config.yaml
hidden_size: 96
num_key_value_heads: 6
head_dim: 32
norm: "rmsnorm"
norm_place: "pre"
bias: "none"
init_std_o: 0.00662
init_std_up: 0.053
beta1: 0.9
decay_fraction: 0.735
decay_shape: "linear"
train_tokens: 207800000
dataset: "wikipedia_en"
Each number is 128 + 24 x the weight over its row's rms, rounded and kept within 0 to 255. Layers, rows and columns count from 0. Numbers have three digits each. The size before them is the row's rms in percent of the matrix's.

# gate: layer 2 MLP gate, 256x96, rms 0.181, rows 207-255, columns 0-47
# up: layer 2 MLP up, 256x96, rms 0.173, rows 207-255, columns 0-47
# down: layer 2 MLP down (transposed), 256x96, rms 0.168, rows 207-255, columns 0-47
gate207 098:153119158151111153121121132145144130128127161137130150116100160098141123162106142047129134127082120122131135155127118144108130155127129160132105
up207 100:124101139101162087146089123149149151141133130103089125103108160148139119093145136174136156171142119122171161070136079138136159123111146146104149
down207 099:128153175118123147138144148150138108141120137121135182138076099100158134128147117114148091108148153135112143133117104138118130109122099130103122
gate208 096:101115130133148107083142128102181138148135108088107140089166116112111165092121124136195152100162131121120105103154135136117126139136138153149132
up208 097:117136130132116131108073111138145109106152105135122159145144151094102102124118144149129164169162124134140140143108144113135100112130142112099102
down208 100:138119133098091117106131107128137154135174135138092153148146149114149111146144147097140129144103136126105149135141167136065100121125114144128154
gate209 102:112087127092092159147134118156151105128093134134129125146105127134138119175150143097111103093103112131121185086136097117148148124095132134147106
up209 106:097114180147125159144129113146151112154089106112120156142115098128167136129161121111176131112092132137166109142167121166141131140106099135123133
down209 108:159152078114119143131085103072112166158181138129170086158154126124120132115121110135138159113154118128099129137123139114132163165103161147176131
gate210 104:128124126102115112068151119131151141144130156102177162128164115092140134174093099116118092115161134126101122111083105124139149174144131153099117
up210 112:158155123158132132121176172160123125130124161113087156118141148133136122125154117132136073114117145111118124116142099151134115133111084116082114
down210 093:142131071134159180102120159141115116116112160094207145147137128138144145139129084128135109136145128128113099096127097127110187119148108163097095
gate211 085:116129106081143125146099141086153141116118090158168128155081134112159111123109133123139105135145126158123099122117099152138166114132145130117167
up211 085:158109122125136132116128085122126141134140131149119127149106126137161116154140078124126144159123128136128110156133098167122093174120181131075123
down211 086:133175117098134134117114149124120126128118126161134170118158105147145148115122099118106134136086143151146165064146148110097153151129071132160164
gate212 106:171141167111091106152116073140133161125115097130074171151134125097121100139100135150099096109158095115135149128103175118149107120193122144190108
up212 100:100119101141110140155109122103132142129107148088100117126173127122123137109174157118088110061075132114145162106139132088136103115122155131146095
down212 095:118114085117092142086135141101129150134159094149144138160127154149147104105135138134168111104166149146164164117128117085135095098133124070158080
gate213 106:146078104109119099137153123152167135131110149141093148145171156131124141130122165090105131102132085123111172084135133111138151116135138145120124
up213 101:143171142130144157134096114124080130134173122111140131073176137086130106100167156119170119119124129111138103132094094110117076131116110088134096
down213 096:127120129123149130153158112111107146128140091167148123090119108111134155125131109133143176107122121128125130145129038115109131150123145150139204
gate214 106:159091149092120119139164099093145109129141136160107145099187137142114177127113139109142108087103149111104111132086141098102153141147135109120162
up214 112:131171134100128163130089175112131115135143136106110152138098104134139102139131157130078121163125142124080148144158119127124128132111163132132151
down214 102:109171150116072106172135133110122163112124085132134134116115121089135134137144124129172163135155155136120089134095122155143132124130138127134140
gate215 101:152143133104055140115099130138138104119143142155141082129122146108143115136097156128120150169123117126150109138103133104140090122117171110151133
up215 100:116096113111126120162101160096167169154099110127138111109159156162134124132098161145160133104139125135147114092119126128140111145116122166111125
down215 104:164108130194142131141121086135132108075122155161155120137136131187139170122142103103105182205150123151132084125145131125136143123123118113129146
gate216 099:120156146097081081134126090140134139116112134093144139145102171168167127145116093099162125104117180123165125146119140112116098086121086137109156
up216 096:161106096071126103128141133157202119107121129144096112101108141127104137110147103120123134079143101134099110153165150145155156142134123148166122
down216 094:122177176137097132162111104106070135140099113089132136121145115132161120115147149091137134140132182122162133163121119096144124093098112144138097
gate217 108:127036130108150123127116123175123106135177102106156142127138113120100107115117147122113115109115134127122102174106123121174129152084125126141141
up217 101:078137117109134077127121149124127144122091095094153122140139169115112124131126123157079130111127103104096126108153188146142158079142081157124089
down217 101:096128118084142125128138127112090122149116141092164122153106104130155136148119101134128131153117141109097128142152146180165085127129108116111138
gate218 106:120147090152106164143161105122125124115142112117119096106120111136107142128157159151137126082126071124123173102129111106120106125168104150104085
up218 101:117092117149119133158129171136107149145111140089133142142114117086098151148133153116143167091136139157123109114092091128128114108145121145117139
down218 100:118140102162125136137164089132141086092116101136119141118162121120097137094133121155120133131124109120090166134135167137085136138141134163174097
gate219 108:164155118121119103126133141120144115139117162137122094124135094126145090172172156120134123135136101079147091114114107117150127147084131145147153
up219 104:149123072100120134133146111139108096129162101123130122147141114129121154128113111114138112146078172125179108110110094121167146112120140120101146
down219 103:150118125106161142143106139138120167180085131098126104101127139127122148119116147094147122137137130116163153123156138080136156097128144059184120
gate220 105:149129110146116140114146150138150116085140108137118116147062158145179122163130143112101143096146163106081139160090131121144133150113124141139142
up220 102:098140103116137107095142100133123132114102114165118146120109086157111142121130113118141116074126146144144136118156123100155136118111076161201145
down220 106:120122119118114111137112120105120152129116109171092094096175117150125158112133126106150132104117117117115145142146125076078134146145133148102157
gate221 102:080094114112048132162135157133134138145123150134142113143117103083161115099113119094140122171162123111111103143124073146132093124110125136107127
up221 103:133122128170140150081158172096075118116170115096091145107123132141106105169152112163121136107110103129132130143139168102178107123117154130139115
down221 097:069163176078138111112125134175114124138121113144184121123116136121106107114139181130135161118135108114136154113125107141094110131149138101115134
gate222 106:152133096143118085116139133144116132163103117140146136099130164138134137172121095132121153100134105123140130148138127074113143137111198178085126
up222 104:172132164122108154127102159139159088109120124103120104132115116108124105093115119129121084119108088092075116163117129146162119119139140118142106
down222 098:124146178113095127138108089111128101124125122140164156164122155129173170160141159097085114118150174136149128089165082094100128147131141092136114
gate223 097:110122135118128067173121121171156167126088068135125162116129117099164109104117155151147129077105130133127148118105146116151127195146102135128135
up223 096:151113181121108135099139124112134091195102132101149137123092102137138135131110120101111164151096119146172122139173107156119142118091126090093080
down223 100:113152137146145131166104118086154088114123118157050172102143109117150123128126159133126123156104139129142110113110116109105171181138088125107142
gate224 105:157112094104104156090147109097128134109144130106171117127168142128165123121104100100161121110166106150116108127100123119140123170123109166150184
up224 098:105095121126114158100096141101125134112171093124144138136104109141179150107087096119096119131141112147093084107113103127094120132188110131142163
down224 100:118159127113160125106141109104129136112120132167076110082126135170140158163126116182168154105151131107094117117117153085126113134099148090103167
gate225 098:142084147177106132120169117127155144173136092123107112144131150124113144130148105117125124121163151110078125130091120106111132113094139116175175
up225 102:179084125148103135137095135127132142142068124108131155131084145081120110126104127131156135152093150140081145134162120152130109147118153152142156
down225 105:128154145133105156118105137097108124115119120118132123092127114121104100132112128177141140098139162128121130129110152177136074144156123132121123
gate226 099:095142109092127118145113135157133129205147119081108102147154158086144132114096122137148161110122135080118084120117083118156165155099106156113150
up226 102:110099147143117142112129084160129107125182136112112167101133145143135120159115111109133141105167131131153090119142132140155165179106153140113191
down226 103:144150122110103109120083139126117123145171141070191161128141168154137111159101163141157142155132130106141121144163142112123128147143119126127165
gate227 101:129149108115110115113153110153131133144070106117114090172143123097134116140110130115144177107127107136147098126151124102102079163116110134164118
up227 097:120119151138165138125146131162122111185101114128142072161150131112113091112098114120139142161133121091140120122114159108147128161139116140138133
down227 097:127123095139109138099134102090085124175099132092085114130113143109139119103112116109170123106093105123096136106164133131170130148152121173117135
gate228 102:131114141109153141126174136168136130104119144112137133098175123096128179154139127139131148139146138131115125129081151112180132125152100100135088
up228 096:134160091137124115095148108150127111133150145134127098132122176101129133151102119158149109127103163140122176093156124121117111160122162078132137
down228 097:146178146109121117130148142121138078121138138154086150099150128143050123127121119107144149166094156129103141112087094099123105099100153154124121
gate229 099:088047152095138153129106150093180119157096124164133185129103145099132125110131088098096090088138128134090153120133128114111110154141124116139159
up229 097:138124069110140124131135125114143116108137142105135122083132127133129076128142097149158153180092144112098122097138124138165116121113160110110117
down229 099:135169113140107176135103119137139161128115074086164127131116137150119109138135124125124125127126105098145100115129097132115082082162126153156141
gate230 103:084093141144114152092156155095133175123117123102117135108126123125149120133157147116089166122106118152138095094136116097105128095121126092173099
up230 102:143142132134100106139140131079135121141132159128095111143130101119101157118105140114103107117134160127139080159126139119114083136104126155087127
down230 105:153145141153126142132135100097129120144147121124108112144122135140129105120140145103101136104133173127070101084092156094138110109146084149085091
gate231 094:106107162108146147128154116160145122127109172150102166094157143118118109111129101104175113139109155122134138148094117070169135111129168146093111
up231 099:109170135156101125095133098150125135107124112144115120120131158134136147136127124093100132169124095172130126130141139156128150151081135115160121
down231 094:110139161182126117138119121121109129119122109147116159122124124098116183113101105113140141129116098118120120098118124103108139106104093129153132
gate232 096:114149064098120058055084098102131150137102131149153141128132135103098154103119138162127145122106121099143162152108096091133136109121084143152156
up232 098:120129138141127140118110109148157097128141109118122127083126116150081083172122107117140135154137172089105145135145178146094136128149182123114121
down232 099:137117168098116117100145123164140127154153093088146135187134130106165084079136136162135126115178141120143156137146115132102136153111163135139148
gate233 109:144146155069084120096103167125127118107147123152113139193159144086135123136113148137111144133110135116129146140137133096173112137133122127114112
up233 102:165126154119105114148149157113135139109100089124135123128127148136133142142110110109129137132159116139137147129161165171103096159088107104144144
down233 102:126114080125136143128140063108161134138159107138103148131136137141105088121147136107112131160155135105085137125154120127128165123088118119136138
gate234 102:118169092108137126135138106141193135143163108085149102126124128100127151107109108101113121122135174113144140153073127100132137159116114138143116
up234 100:113149135108092151104093141152106095160144124138126140087182127108150123137134109151102165119134129136118183120127157115092129156132121129120138
down234 103:131156121128089138136125124105150146118128146135107098106139131082126134078091130147089143091086125115148191127111111128080132162100092110185163
gate235 082:155179124142144156086129113148156077159129156146116122123119147076137116146150130110179136113145113157104116134142090094121120108130096096080116
up235 077:150132130076120120086171147139141169154134118159184106171106129107158113137125081132127128089165096115153130099142101130154123102120163121113136
down235 082:096123109150160154114148126162106113128165144115205130143151103107111106110088166091145117119099125111136166096145136147121137076084103115101138
gate236 109:105113097128139086113143133150146142116156136146142114156137051096138145104119083117153132140170136136100146138159145130108103137131115129138167
up236 109:072112121158171181122154121119140132161181117141154123123127161150147139137187117096108087163132099112071135124117114109109124117123138136119126
down236 110:160101151136129130118123118126132146127121130143139128128131108123115125128090113093113118124111116144124168103123105117153176070122125129182148
gate237 097:152106179128121155153160130094119130159111144116106135174126114109131080104127156111128158145158132095159135110112095171100145132120118134158148
up237 092:130117145175112149108147101114121126166148132105157123154122126141151128164124081112119142148146160161110152077146139134155101159146115127160140
down237 095:152141120127096144093132140081123095116110152106198113109161180154115124090121099157132147116103104123133107113165133120150081113120121129143142
gate238 100:133114086161147135116167128143112136157132096137115153078093159127115133188139120143151118125130104115122119082128130129139123152133125122155091
up238 100:159134099131087109098127121127156127133133103127162133097075109139059141102128097141132135111142071082157143114141141157134125142118121141122078
down238 104:133092117148142148099119141098156149111104131090137134072078166111156140114092114165162137098164114160157143098114130140083118128128118132091146
gate239 105:132132147120139122119099136141175106119099135133118130152129120136067130126137162107122136095109103102097147095104136080128130121120158132105147
up239 097:116081183118151154114122154163156107113122134134140149159145155127122119165121172102135131124150096105100138102150152135125137132162149151151155
down239 092:112104133148115135093134133150179143117162139135065116070086101125111133136129093110142099108127126170107127107136154111104117098139105158114137
gate240 094:111094102142110127113124117084118166151137183160135145125132138086150125087114067117140096157130134136137138066132125131122090164108133116151110
up240 099:118151130139152155088143146137141109123095128146151080101122161150124132145118170170144120154127157148115148180157105152135172107144119129134096
down240 100:153122127133071123130145131132104089118133102128163167148103145140102123162172123138127161128129080136128105135115134136125112123112076127111144
gate241 095:108123163100136122172124098139131124150144145131126155122114160119157118156128146108075143134138107126116140126108182115152099155194111117128152
up241 093:090089125150101116145109084110094141087113109145102128107112104095180081121139139148129125151145132110092125126140132109137111190123119111084120
down241 093:135125154145105129152177121139191108128144144111114153106157115105153195133101118128101112140117135140123115127146090126126121143170064126112151
gate242 093:109142112092108139116097201179151092124102145141148087156160181054123178139121101095137124127140125132125146136101108142118104149128129122135163
up242 095:146113131155159093106126083129125160159111149158108143124133115137148135092108139154087099135104104111131109185129111164124125112127122142118084
down242 098:133090107146114094158107150138133095166137133136147141162125111099140167116081137092170135110155118148126138127088144116109081162162087111118168
gate243 098:121145144126152103125159144156102127071100148116129147147116143118120177150104145145155144157135107120143123135113070036157139124138114144156129
up243 099:107159134105148106115145105125140111185116095164127083113147157133142125104161082116134141190100118123096157114141125138185129166174126149125133
down243 100:110142103098170113146113149157107114156084170125062124081140177139123140113110146134131164154104115111120140100098111100173121147131116137128112
gate244 097:124124088140129130113156077137149154165159105122112142120154116146150096104156129081115107120161072120099100112120129143087118142146122125098124
up244 106:106125138201147119110139131082090173104117130115133157087102104145145117138139153147116080146139138131114145102126126130114152124118114100135139
down244 107:140120155181119154139119125108095081123093145174108103131126109103109127164108130148125136111104086119121107133105138123179159127091069132137089
gate245 097:066156149107153127117124092168121098114169134138135134125090144114152176137119113111132114084109090120158138188110099162111112133137143143104090
up245 101:136133135168129110134100113107147125125121174129129093132144140084100135118122086153129145097097150093166162129163142156118108115119111153142088
down245 098:118158127086122134116110128120149133136112075119192090107071152135188109122108104106119099147168132143121140093119182108113169117145118131144158
gate246 097:134127106136109146125057188156095156127143150152122175164123092128113102159170092148121108099133130095153135131111162149124119170168164077170135
up246 094:102157102135116147110112134117111110103161162118105172167136096119153093165135101114098133131122108136163134115133131160118144130152138154094117
down246 096:144140131147170175113143131142168167100137122172178171090141103142135137151124138097104122141136135163160168130084097137148151070119135140139105
gate247 100:104125123150066122127128133111091105151124137153158122107121150127110101141130117119125133128118131122095146166146149157110119113164134128102149
up247 097:127099140101088154124121168109079147093171077121165113131131150183171161115119108143115066159180124106148122138090142121106131127108171120116153
down247 099:125180137124108111129173112147141093130126128140086129087120098147099141130127131117172120131138146140122138079144100134178172154109117137144107
gate248 091:141123158102118180159125114131142147124147179128122115128120126082118088105117103100093143098123131136139179131123130127121117145167142176138111
up248 092:138090121136111111139149155131137116129170186116105114106160145151123144114185124117132122115200099126059110129129130132139103153123120153185106
down248 093:124091160082092116147151133151148077119088149159145138174112133127134083127109167149103142131122126117115111142145056103151122156123168147136143
gate249 087:134100135148099165114146142054206138137166147120135137152130122117135124109144145115133136126126112175168097115132131092183085149105137143115111
up249 096:107137143114101160139164126134139149118102152131090144106120119123132069107147127154198125139121101147125128126097182158135153170139104118128123
down249 095:143093122167111118141146133090176140134172157093121112168130144161113140130091114138078112146145120160165112134167142136153105099143193130112139
gate250 105:159142130078143107115104122109117169157093124154117143086144103101141107149153133137071105152132123123134159133098143123126096082129122145094165
up250 103:156120097121157145126167162155132092118093136157165130156122126146109159122121076134103171142127109138108166164152096103102144150184103116095130
down250 102:119143139177115164123128109164145135150121102134195118158138139119125134137165155132158088127131138116166103147112105148129134147120131106166159
gate251 109:133135151102127147110088161094146142147123160107111147119135132123133174116146096139131105153129114100104120166129162113139086139135135143125122
up251 102:097148134127125117151122141140116089166156129103139095132096152152147147114175104116095140113149101135124121126147118129116152128126098101164074
down251 107:132166133115148130152077122126139154148076107113162096108168158070124136161074124109145072134120117142130139129124148141113160103122106123111141
gate252 091:178125136118122122153144161198128078132142153077100123114154146124119137168169135109108170089158110139150136169099091120106096102110107094130117
up252 099:101151115126119119143158130099125154122124121178121111112076147155188159122082140148166120122150117105149106099110105130111165150174119172118151
down252 101:134112124131119106124124137152087112102126172079099156123149111083106178164141156117143143100143130124122156161099162137133096086115115106172129
gate253 119:122136142107076094115084093133116149118110119132121136133165077117135083141135161143101086125172099133118184125145113115116083157147118088172125
up253 125:138135116136179166118106157132161110127171139134139146109091136149156127128112114100127149111122173161118121122118175176136133128110158122086110
down253 102:135157165157137132134152143181158158132114136135132151119060156116123147118139140111149128146097123105109102127144095140128123156105112104122164
gate254 098:116106166115103116156148098089149162117110085129117126081161062116097106114103139124156103100125121128076165102128126159133109122137136117140159
up254 094:128100144109135122127114122119136103133131124096103089141088114166135104162168113156127121136123109151107112152119133121157158156156107127141179
down254 096:129117126099097129119132131127125155115129123102128151114123097118124147113097083146179143117106101153125132085138120132083129091112111136148147
gate255 094:123111095129120127086152125140114104101094132096098103162111151129131129155106182149117131116157104093112163155152119081155146111149110117166104
up255 095:107138167112123142132118118135118104142119118127169112130145103137110179136184093065122139156106138154150071085096126133120119155135126120127150
down255 096:140128096119148147146117118133162164151135138155115096097138140110087111111143138104125076148140126121148114133122120147144126147079163173130170